Weights of a small GPT-style language model, trained from scratch on English Wikipedia: width 256, MLP 704 SwiGLU.
Each number is 128 + 24 x the weight over its row's rms, rounded and kept within 0 to 255. Layers, rows and columns count from 0. The size above them is the row's rms in percent of the matrix's.

# layer 2 attention key, 128x256, rms 0.11, rows 113-127, columns 128-255
size [121 109 114 111 115 113 121 110 116 125 113 114 114 114 125]
[[128 129 143 163 177 119 133 113 149 125 147 116  92 126 126 176 112  56 173 173 106 110 172 168  88 131 146 113 172 122 121  64  93 123 157 115 136 120 162 148 156 143 128 108 104 145 151 137 161 131  97 118 133 136 125 123 156 113 122 128 128 150 120 114 151 145 122 122  89 116 136 123 135  87 117 147 154 130 127 151  97 119 147 125 136 105 149 106 136  98 123 131 122 148 169 144 133 166 141 109 121 113 122 151 152 128 114 167  79 166  88 160 118 117 143  72 157 187 165 147 127 116 107 130 125 118 127 133]
 [119 137 102 175 146 137 152 135 135  90 135 113 104 132 132 139 182 137 146 163 153 165 115 137 132 131 150 114  76 108 169 128 111 136 135 118 148 170 126  89 110 150 120 125 156 154 101 131 128 128 130 165 152 133  83 160 112 106 115 135 121 162 131 126 118 105 123 136 135 135  95  92 118 155 124 138 158  66 145 135 137 166  75  97 159 125  97 111 161  94 138 142 173 129 132 198 142 156 177 102 110 152 128 104 137 102 129 154 105 125 140 122 131 124 119 154 150  93 172 153 128 113  93 132 108 115  97 126]
 [166 143 131 168  83 139 127 134 129 152 117 130 117 110 182 121 103 153 120 179 113 108 124 123 149 124 162 135 146 102 143 145 130 124 103  98 194 132 131 131 126 116  94 133 126 156 122 114 156 144 108 113 128 145 102 136 109 112 133 121 142 125 105  91 112 166 148 105 140 133 149 132 150 133 138  92  91 110 117 139  89 111  97 159 108  67 105 128 162 109 151 141 146  79 190 120 118 107 150 151 145 119  99 113 116  96 114 141 127 111 134 119 106 141 134 133 148 156  94  85 126 195  83 171 136 139 111 121]
 [149 120 101 131 179 175  97 132 150 128 103 100 141 162 171 125 155 149  99 129 139 106 105 147 154 141 124 161 189 149  92 106 159 132 116 113 129 113 131 117 108 170 148 126 119 133 162 156 136 114 129 108 147 137 109  84  96 100 135 122 133 182 161 132 128 120 145 135 130 127 146  94 151 144 109 142 172 112 120 151 114 128 144  99  91  93 151 113 161 127 141  64 132 114 144 123 144 125 181 112 114 109 108 165 104  91 128 146  95 104 150  96 120 125 102 149 134 119 141 119 127 129 148 122 145 102 143 121]
 [113 149 152 172 106 159  94  93 133 102 126 133 142 106 123  95 131  92  95 150 131 179  86 164 126 118 114 116 156 162 117 136 138 129 116 160 143 161 123  73 136 153  76  98 111 112 178 157 112 105 131 168 128 145 111 176 135  84 118 124 145 137 134 121 159 112 151 146 142  94 144  96 122 147 127 146 145 136 105 120 142  95 124 127 138 138 125 129 154 139 147 115 123 111  98 130 173 150  81 171 114  48 141 153 131 115 142 127 138 167 152 130 134  92  92 105  88 125 160 166  96 105 153  97  89 117 126 142]
 [114 156 116  79 132 133 153 149 126 133  53 170 129  93 102 119 148 166 147 139 140 148 142 125 204 109  95 121  84 160  91  88 175 114 115  96 136  82 140 135 126 141  92 113 109  80 131  99 112 142 169 155 122 159 128 143 148 109 117 127 135  93 107 132 137 106 119  98 110 108 127 100 110  94  91 134 153  99 148 103  81 125 138 126 146 142 155 124 147 107  99 164 134 135  91 127 154 139 119 100 119 137 100 123 180 111 105 113 133 111  88 127 123 125 173 122 131 113 137 106 182 142 129 135  90 152 134 136]
 [124 114 104 158 133 132 172 174 171 131  94 105 131 157 117 163 155 127 125 118 105  80 110 111 161 127 120 165 141 111 105 101  70 135 104  74 136 139 111 145 168 155 131 147 109 124 147 164 160 122 123 129 109 115 133  85 143 151 110 120 146 159 127 137 125 156 102  82 125 149 145 139 115 137 154 163 143 118 126 160 141 110 133 166 119  93 113 154 156 115 120 136 130 147 140 124 145 102 126 125 131 155  95 141 153 128 127 112 144 132 106 175 117 176 130 100  97 120 144 124 119 109 125 118 125 132 145 149]
 [156  75 154 152 145 126 104  98 125 156 148 163 144  85 110 163 143 136  98  99 134 147 124 147  91  96 136 131  99  94 129 122  82 152 127  97 148 128 126 134  88 134 115 125  69 117  90 106 125 130 131 140 156 126 154 140  85 104 142 131 145  86  83 136 174 151 123  99 135 128 106 130 127 112 119 162 107 150 159 127 162 130 113 149 118  78 113 139  91 104 145 148 124 131 139 137 137 106 164 107 100 136  76 101 169 148 136 134 209  99 147 146 101  83 102 125 164 155 129 156 119 119  87 114 109 127 119 146]
 [124 127 159 121 100 136 103 138 121 120 136 149  94 106 104  74 134 157 106 125 113 103 104 145  90 100 133 119 127 148  99 153 113 175 136 109  54 132 129 142  97 130 120 144  93 147 105 118 109  86 110 127 130  96 132 158 113 157 138 132 118 132 130 153 140 127 131 115 142 140 158  87 137 125 122 143 171 109 125  99 146 108 134 111 148 126 122 156 145  70 151 112 120 139 189 127 129 152 134  60 121  78 160 126 116 124  70 109 125 166 103  85 150 119 134 139  93 100 177 109 105 101  95 152 133 131 116 102]
 [ 94 103 164 158 114 153 120 127 119 139 122 141 151 108 119 112 142 114 168 176  78 115 144 146 132 148 161 128 135 113 165 154 121 111 148 151 141 126 135 144 134 138 140 142 105 141 121 108 132 127 108  67 110 127 109 130 128 107 121 142 112 116 208 108 112 181 141 145 129 125 112 115 153 101 160 125 112  99 125 129 146 127 128 113 121 109 136 113 116 141 121 118 109 162 181 131 113 131 136 139 102 126 103 158 164 118 135 144 105 134  81  90 129 122 162 139  80  91 160 144 152 135 109 177 123 130 118 145]
 [151 137 175 137 123 116 119 132 120  85 105 137 145 116 151 124 113 116 165 101 164  89  94 135 164 103 162 150 120 138 143  91 136 140  80 168 142 154 133  72 170 172 128 163 144 153 131 145 135 154 130 174 158 113 117 116  75 110 150 149 145 120 134 153 143 123 151 128 118 140 160 118 144 142  99  83 125  88 116  98 123 128 101  98 144 140  89 118 135 111 110 185 132 125 157  90 180 143 143 118 113 116 116 132  91 141 100  89 147 150 128 156 156 113 111 110 160 141 126  83  88 143 126 137 140 104 101 105]
 [113 110 158 141 167 127 117 166 141 118 176  92 129 128 130 104  96 101  97  82 124 152  91 132 112 123 109 124 100 168 117 102 120 102  89 120 101 123 113 144 106 148 103  89 131 156 109 118 167 150 179 180  93  93 124 108 144  97 110 132 144 119 139 110  87 149 122 167  89 124 114 146 134 156 139 102 122 147 123 190 113 132  93 123 144 137 128 105 140 126 134 170  82 114 113  98  59 105 117 147 135 127 162 122 125 128 143 105 166 113 110 131 143 126 112 144 120 129 116 112  89 167 127 101 179 136 105  82]
 [107 177 147 101 139 111  99 146 128 121 109 125 144 117 134 171  88 145 123 120  83 110 155 152 121 158 104 108 167 129 178 149 126  97 110 199 148 145  92 151  94 111 153 151 126 109 168 126 189 150 119 129 105 139 147 157  84 148 128 127  81 108 140 130 121 127 131 109 146 161 114 127 133 174 126  98  98 120  94 113 166 130 120 120 127  92 144 162 133 180 162 146 148 131 150 135 143 142  69 123 128 116 139 141 138  94 139 118 125 139 113 158  99 101  93 145 173 125 130 112  95 125 130 144 133 120 100 135]
 [109 151 184 141 123 114 108 118 133 125 104 135 109 134  92 136 166 137 115  88 134 170  94 134 118 149 129 114 128 114 100 142 130 103 139 159 112 149  92 120 167 163 126 133 134 117 120 129 125 114 171 131 181 110 159  98 136 159 144 147 130 129 135 148 156  53 112 136 106 144  94 143 143 161 133  82 157 142  94 125 136 170 125 127 131  81 136 159 126 127 127 123 131 112 119 160 108 131 154 134 127  97 103 103  95 122 158 120 158 111 136 126 106 143 113 164  99  91 170 123 144 119 144 120 154 105 134 134]
 [135 131 113 143 153 128 138  73 166  63  98 128 130 133  94 133 155 126 139 128 136 152 110 129 183 145 120 100 127 132 157 125 143  89 148 151 101 110 113 173 140 108 153 110  95 139 175  82 143 167 105 140 106  99 102 121 109 120 122 128  97 132 114 156 132 151 125 142 115 122  79  77  92 118 119 136  97 117 161 146 143 130 105 126 147  55 124 158 112 154 108 138 148 133 143 143 123 143 140 103 120 130 118 141 108 120 149 114 118 130 139 131 166 113  77 182 143 138 157 131 163 139 153 116 131 123 115 125]]
# layer 2 attention query, 256x256, rms 0.114, rows 114-127,242-255, columns 128-255
size [119 111 105 102 113 108 100 106 117 107 107 113 105 117 112 112 121 112 113 113 110 123 111 108 106 110 117 119]
[[117 131 139 162 112 107 144 119 129  93 172 172 123  97 118 196 100 153 167 143 118 125 173 141  78 134 118 109 142  47 127  95 129 114 149 115 137 132 117 137 126 157 121 137  77 125 122 181  93  99 140 163 133 136 132 169 132 160 162 151 130 139 102 132  91 131 114 158 165  86 118 145 133 136 101 133 112  93 163 195 136 128 106 140 112 100 128 121 102 141 117 115 177  86 150 119 134 134 155 130 112 123 161 160 112 156 101 140 133  96 141 123 145 131  90 130 116 136 129 160 123 121 102 141 140 119 132 146]
 [ 95 114 150 131 136  96 141 141  92  95 128 153 158 114 137 134  82 137 131 165 144 111 131 111 110 157 164 125 129  76 153  80 121 142 154 130 122 118 109 147  91 133 175  98  96 138 130 166 164 126 149 108 125 143  95 158 125 220 107 177 137 162 118  97 160 131 112 131 174 112 135 139 151 155 102 124  92  90 119 160 137  86 134  96  90 120 138 149 104 126 155 132 144 113 151 147 118 109 128 162 166 100 133 121 104  83 104 129 124 166 142  98 167 137  99 177 147 130 108  90 145 135 137 133 180 103 124 120]
 [136 102  77 134 143 156 114 153 104 150 137 157 107 125 125 171 119 146 127 171 165 120 154 124  94 145 111 108 153  95 142 103  88 154 141 125 157  68 160 138 112 133 129 141  69 101 128 145 100 108 162 150 151 160 121 138 113 163 130 106 177 130 127 157 102 115 199  96 144 131 159  79 176 111 135 130 119 125 131 136 131 127 109  83 144 159 109  91 126 166 129  94 147 134 112 134 110 104 126  63 137 169 130 122 137 109 144 150 121 137 142 142 118 117 126 153 128 120 154 122 128 139 127 110 130 143 122 120]
 [128 131  94 128 120 153 141 138 149 146  82 129 110  86 143  78 186 120 116 151 138 108 168 176 160 108  79 127  97 190 135 165 139  85 136 148 125 136 134 120 131  92 149 119  90  86 129 118 122 114  99 169 125 150 160 113 107 166  84  97 114 102 134 154 130 156 123 163 145 148  98 161  82 128 121 125 153 118 115 101 149 111 144 128 140 145 143 110  75 124 133 122 128 121  96 134 102 149 105 127 142 111  71 124 127 132 157 105 122  77 158  99 148  95 118 112 163 129 151 156 114 119 147 147 134 154 138 141]
 [181 139 122 113 133 124 137  90 128 127  66 100 119 147 111 130 156 109 163  96 124 115 153  83 107 111 137 108 115 143 124 167 131 146 143 128 122 177 141  74 116  99 112 150 121 109 105  89 150 125 135 144  80 157 148  91  89 133 152 158 182 149 130 103 134 121 119 120 130 110 141 118 175 129 144 132 135 145 135 159 116 128 113 193 179 128 159 147 127  79  94 119 103  99  98 136 120 130  98 125 142 123 116 107 177 144  94 123 128 136 130 152 119 159 167 124 139 124 134 100 121 151 144 123 114 116 140 115]
 [154 126 133 106 142 167 142 112 129  90 110 129 178 133 141  95  99 143 138 149  71 128 112 123 116 135 116 121 129 129 115 113 111 105 146 141 153 112 121 109 100 137 146 160 125 144 118 122 150 108  91 120 177 138  82 107 144 106 168 120 126 102 153 133 126 116 118 128 112 165 148  93 117  88 147 164  87 120 112 121 100 142 101 130 147 160 110 157 130 165 159 154 107 141 126 145 142 107 199  94 106 127 123 110  77  99 146 110 100 189 135 122 116 156 127 133 105 113 138 103  89 126 103 140 149 124 114 163]
 [128 127 128 140 154 124 105 134  61 133 149 121 144  96  79 180  77 124 102 139 160 135 139 114 102 122 144 136 157 161 138 136 107 165 178 100 130 165 169 158 111 149 146 108 140 134 140 152 132 141  96 143 128 108 137 137 152 130 175 103 145 128 132 141 163 113 195 122 132 102 130 126 140 133 143 101 133 186 122 109 127 126 122 137 120 155 153 137  94  81 130 136 175 163 100 154 149 120 118 149 117 128 137 166 117 106  83 141 133 158 125 116 129 115 103 121 118 134 116 132 119 124  92 130 117 148 106  87]
 [105 108 139 154  93 118  99 184  85 128  76 174 123 125 142 151 149  90 122 160 133 112 159 130 123 164 135 131 122  99  80  96 133 169 148 147 133 103 121 101  74 126 120 152  64 128 131 119 137 116 130 106 167 110 118 117 115  91 113 140 113 111 116 135 146 140 142  80  71 128 145 142  77 127 143  98 105 137 156 153 120 105 134  51 151 147 150 167 159 163 147 144 123 153 112 129 134 150 145  58 126 116 120  87 145 122 145 131 125 105 163 126 138 132 148 129 111 122 151 138 154 127 148 148 102 119 147 146]
 [113 133 170 128  88 142 136 148 150  94 215 160 141 136 111 136 149 143 106 207  75 140 132 109 113 155 121 133 108  78 133 170 134 169 131 122 134 116 139 175 126 145 154  92  73 132 154 136 167 121 121 130 126 164 116 130 103 153 155 154 163 127 142 127 107 147 149  99 101 122 132  97 111 136 148 124 104  75 115 163 174 165 134 134  87 129 107 127 143 147  86 156 126 124 111 149 128 110 126 134  91 149  87 134  83 129 153 112 137 104  93 117 109 185 152 158 140 127 139 127 141 165 116 110 109  97 105 119]
 [148 114 118 145 120 123 122 129 118 110 123 117 157 128 132 170 114 174 132 135 108 116 167 131 128  92 121 110 114  83 119 114 188 140 161  99 155  94 140 129 155 149 145 163 134 158 176 168 163 122 136 124 169 140  80 144 132 170 194 179  91 101 120  65 136 142 110 152 139 135 109 121 170 152  91 131 116 139  91 143 147 155 121 136 141 163 136 133 109 123 110 132 111 135 149  95  93 141 144 152 117 116 130 132  86 125 139  87 130  98 105 145 138 127 110 125 166 142 150 126 107 126 154 143 138 126 108 117]
 [157 100  96 117 149 158 114 152 111 163  93  95 112 132 139 138 101 101 126 109 146  99 116 134 106 108 159  83 108 157 158  97 155 140 115  99 116  73 133 114 133  95 152 138 114 131 143 108 151 131 126 127 145 106 107 144  99 105  99 151 129 166 128 115 126 158 128 131  91 143 119 142 107 130  66 121 176 140  97 108 130 126 132 111 100 128 121 111 140 125 136 100 148 148 116 117 156 121  95 165 153 104 149 156 143 110 144 115 122 102 137 135 101 105 106  90 164 105 145 114  48 138 187 143 148 128 103 157]
 [148 128 168 121 163 133 135 135  93 134  61 121 164 112 122 128 106 155 145 126 109 151 156 104 143 163 121 122 163 109 121 172  77 117 157 127 125 106 159 170 119 122 147 173 142 174 151 103 134 103 160 141 135 129  96 113  90 117 119 192  99 115 146 112  98 102 142 163 116 127  73 154 122 120 105 144 107 120 141  99 129 141 111  64 121 153 126 140 113 194 123 112 163  93 114 122 109 125  80 154 139 116 115 131 149  72 132 100 133 138 120 136 165 117 164 113  62 138 104 104 139 136 123 134 129 135 137 143]
 [128 148 116 111 137 169 115 107 110 122 145  83 136 143 149 112 105 148 112  89 147 168 116 141  95 108 132 134 139 151 130 146 139 159 132 145 102 149  92 127 148 130  78 134 136 178 139 156 163 113 137 106 114 126 145  94 168 118 160 119 138 146 136 106 119  86 163 174 153 124 114 121 121 126 105 164 142 168 110 106 171 127 139 111 143 115 129 148  96  79 155 150 120 107 117 141 143 123 110  65 163 110 151 118 107 123  90 105 122 113 119 132 122 134 136 207  94 130 158 110 153 122 110 127 107 141 132 142]
 [148 119 123 105 121 100 130  62 132 145 114 156 120 146  84 128 106 138 142 162 130  94 135 185 151 132 166 109 172 136 160 106 128  90 106 124 130 131 138 144  89 134 176 111  92 100 133 166 108 121 147 147 146  95 138 132 132 160 153 130 114  71 141 137 139 143  97 154 103 105 128 115 144 125 150 162 104 130 155 132 105 100 113 144 144 104 168 133 103 167 107  93 158 116 151  91 140  96  91 153 109 110 140 132  88 169 153 107 122 125 104 132 140  67  60 156 152 151 156 159 123 132 140  99 125 123 119 117]
 [125 108 142 230 139 131 126 140 137 113 156 120 110 123 140 135 152 133 106 136 117 135 140 163  97 153 112 104 128 133 103 115 155 112 169 112 124 116 149 168 161 156 168 117 125  91  84 158 123 102  74 120 147 122 124 145 140 147 135 132 113 170 125 144 104 118 155 140 145 125 129 148 105 117 168 124 199  95 135 136  77 162 125 141 131 125 150 155 112 146  62  94 138 127 152 103 201 146 142 119  97 137 130 120 137 150 100 129 127 149 147 124 103 129  96 120 159 162 131 181 111 145 116  96 140 131 172 149]
 [106  90 110 138 108 152 133 140 125 112 159 124 113 122 121 121 166 136 155 121 109 107 108 155 112  99 158 113 174 140 129  69 144 149  90 108 112 109 100 152 168 146 152 145  65 107 106 142 165 105 123 160 167 133 131 129  89 150 113  87 195 121 135 113 135 127 164 134 130  97 124 137 139 123 112 127 137 169 110 150 153  95 134 125  98 144 114 112 113 106 158 127 127 129 124 146 148 115 119 178 125 141 148 152 107 128 142  98 131 113 141 145 214 154 113 122 130 129 153 143 147 128  91 142 132 135 101 115]
 [120 118 122 150 118 154 133 153  64  72  94  84 143 108 137 156  99 154 117 117 107 127  80 103 130  98 139 117 146 107 116 109 103 123 179 148 137 116 152 109 138 164 134 105 120 119 162 181 136 162 150 163 144 123  88  88 147  75 155 132 133 122 105 133 128 122 144  98 160 126 137 134 140  99 103 100 114 111 125 138 103 110 106 133 136 125 108 122  96 140  68 114 144  68 112  94 163 161 132 175 150 136  91 177 147  95 162  94 133 182 146 127 123 134 137 110 129 137 155 103 172 126 143 122 131 144 117 150]
 [120 154 106 153 136 117 122 128  66 159 123 128 159 111 106  80  93 161  92 145 142 144  90 111 142 118 102 114  94 120 130 115  91 128 185 112 144 105 131 170  64 125  84 136  82  81 103 117 164 128  87 128 139 137 105 118 124 140 124 154 136 111 106 101 168 151 155 142 165 170 130  80 166 118 119 103 108 118 134 136 137 135 164 119 143 143 117 110  79 130 154 108 121 134 112 131 107 126 104 123 147 109  93 111 130 128 136 144 139 130 116 104 145 151 126 111 119 128 123 173 131 109 128 118 128 140 126 152]
 [107 117  93 113 128  96 123 101  86 130 150  91 128 148 126 139 115  97 135 143  59 170 106 146 108 153 143 147 137 172 153 125 137 126 160 111 111 132 152 140 157 151 134 144  96 116 108 136  92 102 127 139 120 108  92  84 126 112 134  97 154  77 155  98 137 161  84 103 180 109 159 135 131  98 123 147 110 133 173 129 118 119 123 126 129 141 138 127 116 127 134 132 118 162 121 144 142 128 146 154 130 138 121  82 121 133 130 130 140 138 151 111 169 134 121 174 128 116 146 153 131 147 145 119 148 115 140 136]
 [123 111 109 148  88 158  95 103 113 132 146  94 166 128 116 125 147 120 137 148 141  88  90 133 131 146 125  80 124 161 115 124 101 167 131 150 155 137 108  97 103 130 117 141 127 143 179 140 167 152 108  99 172 167 155  99 117 136 132 159 159 134 114  99 102  98 166  97 137 129 167 138 155 141  89 139 117 136 111 102 149 124 146  77 127 147  89 134 139 167 168 134 100 160 122 129 151 100 123 164 162 115 107  97 136 113 107 144 128 156 150 143  73 176  94 141 138 156 134 119 158 126  60 129  98 129  86 140]
 [163 143 134 147 137 141 163  91  79 133 130 103 131 149  99 105 121 132  82 143 146 128  83 130 114 150  80 137 110 151 164 150 105 136 126 135 125 120 120 135 126 118 130 140 149 126 101 114 111 146 157 111  94 132 134 159 143 153 188 146  76 127 114  89 180 144 170 147 166 115 159 145 133 192 149 138 154  92 115 101 106 145 120 105  99 138 131 136 119  57 121 105 123 120 139 142 124  89 142 122  87 107 105 109  96 104 101 113 123 138 124 127 160 144 107 138 129 125 118  80 105  91 101 147  96 156 148 127]
 [131 136 134 127 177 137 110 112 100 143 120 145 122 119 128 133 132 104 129 170 133 125 145 132 127 164 125 112 112 128 117 108 128 142 169 107 144 141 155 105 187  88 156 143 130  88 136 111 130  97 119 131 134 118 122 119 180 105 107 102 122 101 134 125 151  91 132 148 111 140 120 130 103 119 143  91 141 119 176 159 104 132 102 127 108 114 108 129 122 128 114 165 129 128 109 110 143 164 141  84 121  85 117 103 145 123 144 166 122  86 163 117 125 106 116 100 147 123 160 174 167 125 178 117 144  84 127 135]
 [113 125 111  99 138 131  86 128 120 152 167 161 112 143 125 106  92 192 144 177 112 118 137 108 161 143 118 149 115 129 164  96 111 148 130 156 145 116 111 114 131 116 147  98 104 122 110 154  96 104 113 133 107 131 123  93 105 127  84 142 124 145 111  95 106 105  59 118 146 144 103  76 113 150 170 132 127 120 136  95 153 110 141 123  99 111 152 109  98 114 100  87 154  90 145 114 142 114  53 104 103 136 147 132 100 148 139 133 137 109 111 104 114 139 150 149 155 141 138 174 166 169  83 127 138 137 109 103]
 [138 161  98 127 105 117 125 136  94 161 102 143 138 113 113 125 114 145 143 100 126 179 118 114 131 121  89 102 115 112 128 138 129 128 170 123 150 129 109 165 102 118 156 129 139 166 180 113  77 129 167 115 116 125 133 136 151 169 182  76  80 108 131  95  86 141  93 121 126 153 149 102 153 142 111 157 118  99 133 163 124 133 130 148 143 144  98 127 133  99 139 130 115 145 121 140 119  77 141 156 143 126 118 151 127 111  97 148 129 142 114 148 132 134  88 115  95 114 118 120 151 160 122 120 136 100 123 144]
 [138 142 142  79 104 147 108 133 136 137 160 127 145 136 162  96 128  94 100 142 117 109 113  95 169 135  98  90 126 166 111  92 139  92 117 163 157 107 161  64 140  98 108 117 104 149  82 116  98 133 125 129 132 130 141  80 169 142 114 134 146 138 132 127  91  95 118 141 162 130 133 144 124  95  79 117 177 122 112 130 143 127 125  81 143 131 124 110 164 122  97 120 148 136 125 124 146 114  77 115 138 132 134 173 181 135 142 146 114 115 122 129 121  82 141 125 145 119 132 153 132 128 145 126 127 125 159 138]
 [169 149 135  89 131 166 155 173 122 120  79 104 138 141 123 163 171 101 165 137 201 170 176 161  91 140 146 115 155 111  97 136 166  83  85 161 123 135 120 132  95 134 126 138 114 116  86 123 139 109 122 101 205 163 136 101 125 166 164 149 134 108 137 108 124 161 128 122 126 149  97 146 129 122 136 123 134 123 102 125 121 165 102 137 119 132 111 105 163 143 152 149 136 101 117 125 138  76 135  98 102 120 158 119 171 112  96 151 151 108 105 156 124 108 127 150  97 116 121 140 169 113  94 135 127 130 186 119]
 [135  99 114 100 172 145 137 156 114 119 132 145 117 157 151 130 109 160 144  84 136 133 114 144 120  79 132 146 108 168 137 122 109  75  92 167 119 152  81 111 164 112 149 148 147 144 117 176 135 127 120  94 141  73 125 102 140 143 135 105 124 154 165 160 154  76 141 171 120 130  45 137 134 101 132 153 115 121 112 152 130 152 108 149 115  76 144 133 145  83 165 141 151 151 103  83 132 128 127 140 155 115 117 156  85  96 145 104 125 118 110 122 136 102 114  97 124 131 153 107 142  84 129 119 110 163 136 153]
 [153 108 133 151 146 136 137 129 116 114 147 114 138 113 112 134 127 132 146 144 152 149 121 172 136 121 145 146 135 127 113  71 147  93  99 149  93 117 133 116 149 135 155 131 158 132 113 158 116 118 170 122 110  95  98 127 105 152 131 122 140 128 137 172 152 131  75 144 138 153 119 107 106 130 102 137 171 113 152 150 112 116 112 141 142  67 151 122 154  99 139 139 173 114 124 135  88 102 141 159 110 145 137 123  85 133 154 171 126 154 120 132 134  60 112 159  81 122 118 161 142  86  88 133 164 112 208  97]]
# layer 2 attention value, 128x256, rms 0.124, rows 0-3, columns 128-255
size [ 90 111  99 107]
[[127 146 146 139 127 128 126 145 141 146 174 110 117 131 121 103 109 116 138 160 142 113 125  84 161 114 144 166 108  98  95  99 118 125 115 104 106 137 127 125 164  87 101 126 155 108 111 109 111 139 119 160 130 130 120 126 109 112 127 119 160  93 121 139 141 135 158 129 103  80 133 121  62 132 154 128 118  92 131 141 149 133 126  83  84 115 106 143 140  86 145  99  98 139 136 145  94 163 106 177 126 132 128 143 140 145 130 147 129 140 101 143 110 121  91 108 127 112 100 124 124 153 144 122 146 159 118 122]
 [156 125 115 118 124 139 106 171  98 175 105 145 122 139 157 194 110 162 132  97 178 105 106 147 103 116 147 100 194 139 151 134  97 154 122 115 114 168 120 121  90  98 108 113 161 131  92 117 114  96 118 116 130 140 139 147 139 138 154 183 121 170 117 145  93 155 177 119  98 113 135 160 147 161 107  90 160 134 131 112 101 162 146  91 116 150 129 126 149  74 146 112 123 137 137 119 133 121 103 101 122 154 134 144 137 130 123 166 130 138 117 135 160  98 143 137 108 128 119 159 160 118 165 127 120 145  85 161]
 [125 163 152 121 176 125 139 150  67 119 194 134 122 126 108  97  64 122 157 108 140 142 106 201 144 124 124 144 119 129 155 141 126 126 132 143 139  77 121 175 161 102 135 132 120 174 154 139 107 125 173  95 133 112  98 100 132 111  97  92 142 158 121 113 126 130 137 155 137 137 105 178 102 141 129 137 199 185 122 110 120 136 123 143 164 137 110 128 106 168 143 130 130 122 147 128 128 137 128 170 112 115 126 113 104 163 114 115 122 168 122 107 128 110 115 117 120 141 138 129 117 140 129 129 122  93 116 125]
 [108 183 121 175 155 108 112 114 107 187 138 102 172 105 118  55 168 118 136 123 103 110 133 179 112  87 122 143 185  88 205 185 136 137 129 130 130 145  98  84 125 169 145 105 118 144 164 147 122 158 134  89 156 121 128  99 141 118 114 178 106 152 138 122 125 111 181 101 114 120 110 121 139 122 111 134 116 129 167 118 142 119 137 120 102 113 124 142  99 135 114 123  79 118 141 125 127 123 123 150 144 128 111 186 176 135 142  93 135 146 121 108  99 108 156 105 158 125 135 179 143  74 120 128 112 102 140 128]]
# layer 2 attention output (transposed), 256x256, rms 0.215, rows 0-3,128-130, columns 128-255
size [102 114  93  95  90 108  91]
[[149  70  82 155 120 149 116 109 127 150 143 135 134 116 131 144 127 103 119 156 139 102 147 162 120 164 129 105 139 135 124 132 129 112 115 135 102 100  91 115 114 143 113 100 124 143 147 131 136 139  87 148 115 137 109 162 150 169 144 159 124 173 140 114 144 117 156 128 133 124 177 120 143 164 112 129 101 139 117 132 115 128 113 147 124 136 114  77 128 125 133  99 125 116  92 135 119 170 154 165 100 141 114 124  94 108 121 129 133 146 113 110 144 112 165 175 124 152 125 112 103 155 142 128 148 103 172 134]
 [ 80 121 107  90  97 123 124  81 115 145 133 121  78  98 103 104 115 133 113 148 109 141 140 139 155 106 183 149 141 126 155  74 130 173  73 142 145 113 163 127 129 141 143 116 139 122 148 167 122 141 116 102 156 102 145 100 123 107  93 132 172 156 149 145 105 132 102  96 142  90 113 152  97 148 130 134 102 162 138 122 153 167 140 108 110 124 120  98 136 121 124 125 153 142 129 124 128 115 140 107 157 134 137 131 167 155 117 105 112  95 131 111  71 128 140 114 139 148 142 161 101 127 121  91 109 138 162 111]
 [ 87 153 153 154 124 162 121  94 153 118 109 115 112 116 113 119 163 139 106 125 121 155  89 102 150 116  93 147  94 177 135 155 157 120 177 165 129 132 153 165 150 131 145 140 145 147 156  87 159 137 118 158 129 107 117  80  95  91 130 120 129  93 147 127 116 117 118 114  92 137 146 114 150 154 146  88 143 111 137 137 103 138 124  91 154 130 115 130 161 129 127 109 160 144 111 158 167 109  99  80 103 138 101  97 142  88 118 141  76 127 142 147 122 125 166  87 142  86 142 114 128 144 130 110 126 125 142 157]
 [115 158 174 131 126 131 119  96 126  78 156 166 154 101 159 137 123 109 139 156 170 132 130 128 156 114 123 158 152  93  86 129 166 136 109 142 151 118 127 118 125 105 114 149 107 143 125 159 152  94 152 127 140 149 154 122 120 133 123  92 125 149 148 128 162 151 154 124 135 125 129 134 154 108 144  92 120 118 155 179 145 158 138 125 150 171 132  84  90 123 139  96 135 156 111 108 201 118 150  84 162 124 147 122 165 112 132 180  67 145 169 100 123 131  80  90 132 146 170 140 128 159 134 114 176 108 131 143]
 [137 150 127  91 128 148 137 125  88 129 131 140 140 140 140 139 141 134 148 123 140 128 120 155 146 140 148 148 139 113 114 142  85 130 132  91 148 154 134 115 115 162 145 126 102 114 151 156 139  97 145 118  83 102 159 106 109 120 166 125 167  80 140 108  96 154 138 134 154 125 111  98 117  93 126 150 117 126 140 100 131 145 128 115 126 153 135 158 121 134 127 112 104 145  99  99 139  94 106 127 107  95  96 116 149 121 127 136  54 107 155 152 168 167 113 132 114 125 131 127 166 124  35 148  84 156 171 149]
 [127 150 133 151 112  99 119 119 141 132 155 170 138 171 122 135 162 143 148 165 142 151 141 117 132 134  71 147  62 133 122 168 114 171 107 111 170 127 145 134 131 114  82 110 119  97 130 137 132 100 107 132 123 177 167 154 144 120 104  89  96 128  79 151 111 102 173 112 139 116 110  73 146 157 157 114 134 142 140 128 161 101 136 123 119 110 141 122 120 138 149 142 130 143 115 109 128 130 110  92  79 131 135 136 114 142  98 149 114 137 142 147  93 139 111 142 143 166 123 119 134 130 120 160 113 115 117  97]
 [162 111 129  94 113 146 103 148 130 141 119 150 123 178 124 145 158 110 140 141 136 155 168 115 140 129 124 110  99 166 121 199 148 146 168 117 131 134 129 158 177 145 152 129 126 144 141 114 110 110 138 119 144  69 128 108 149 134 150 147 122  81 121  78 134 145  85 110  96 131 155 180 124 130  99 101 123  97 124 143 101  86 150 127 104 159 130  76 199 127 111 167 115 117 132 173 122 156 103 136 168 115 144 102 153 143 119 133  57 112 104 151 136 131 177 114 150 138 130 130 104  95 105 143 124  87 143 130]]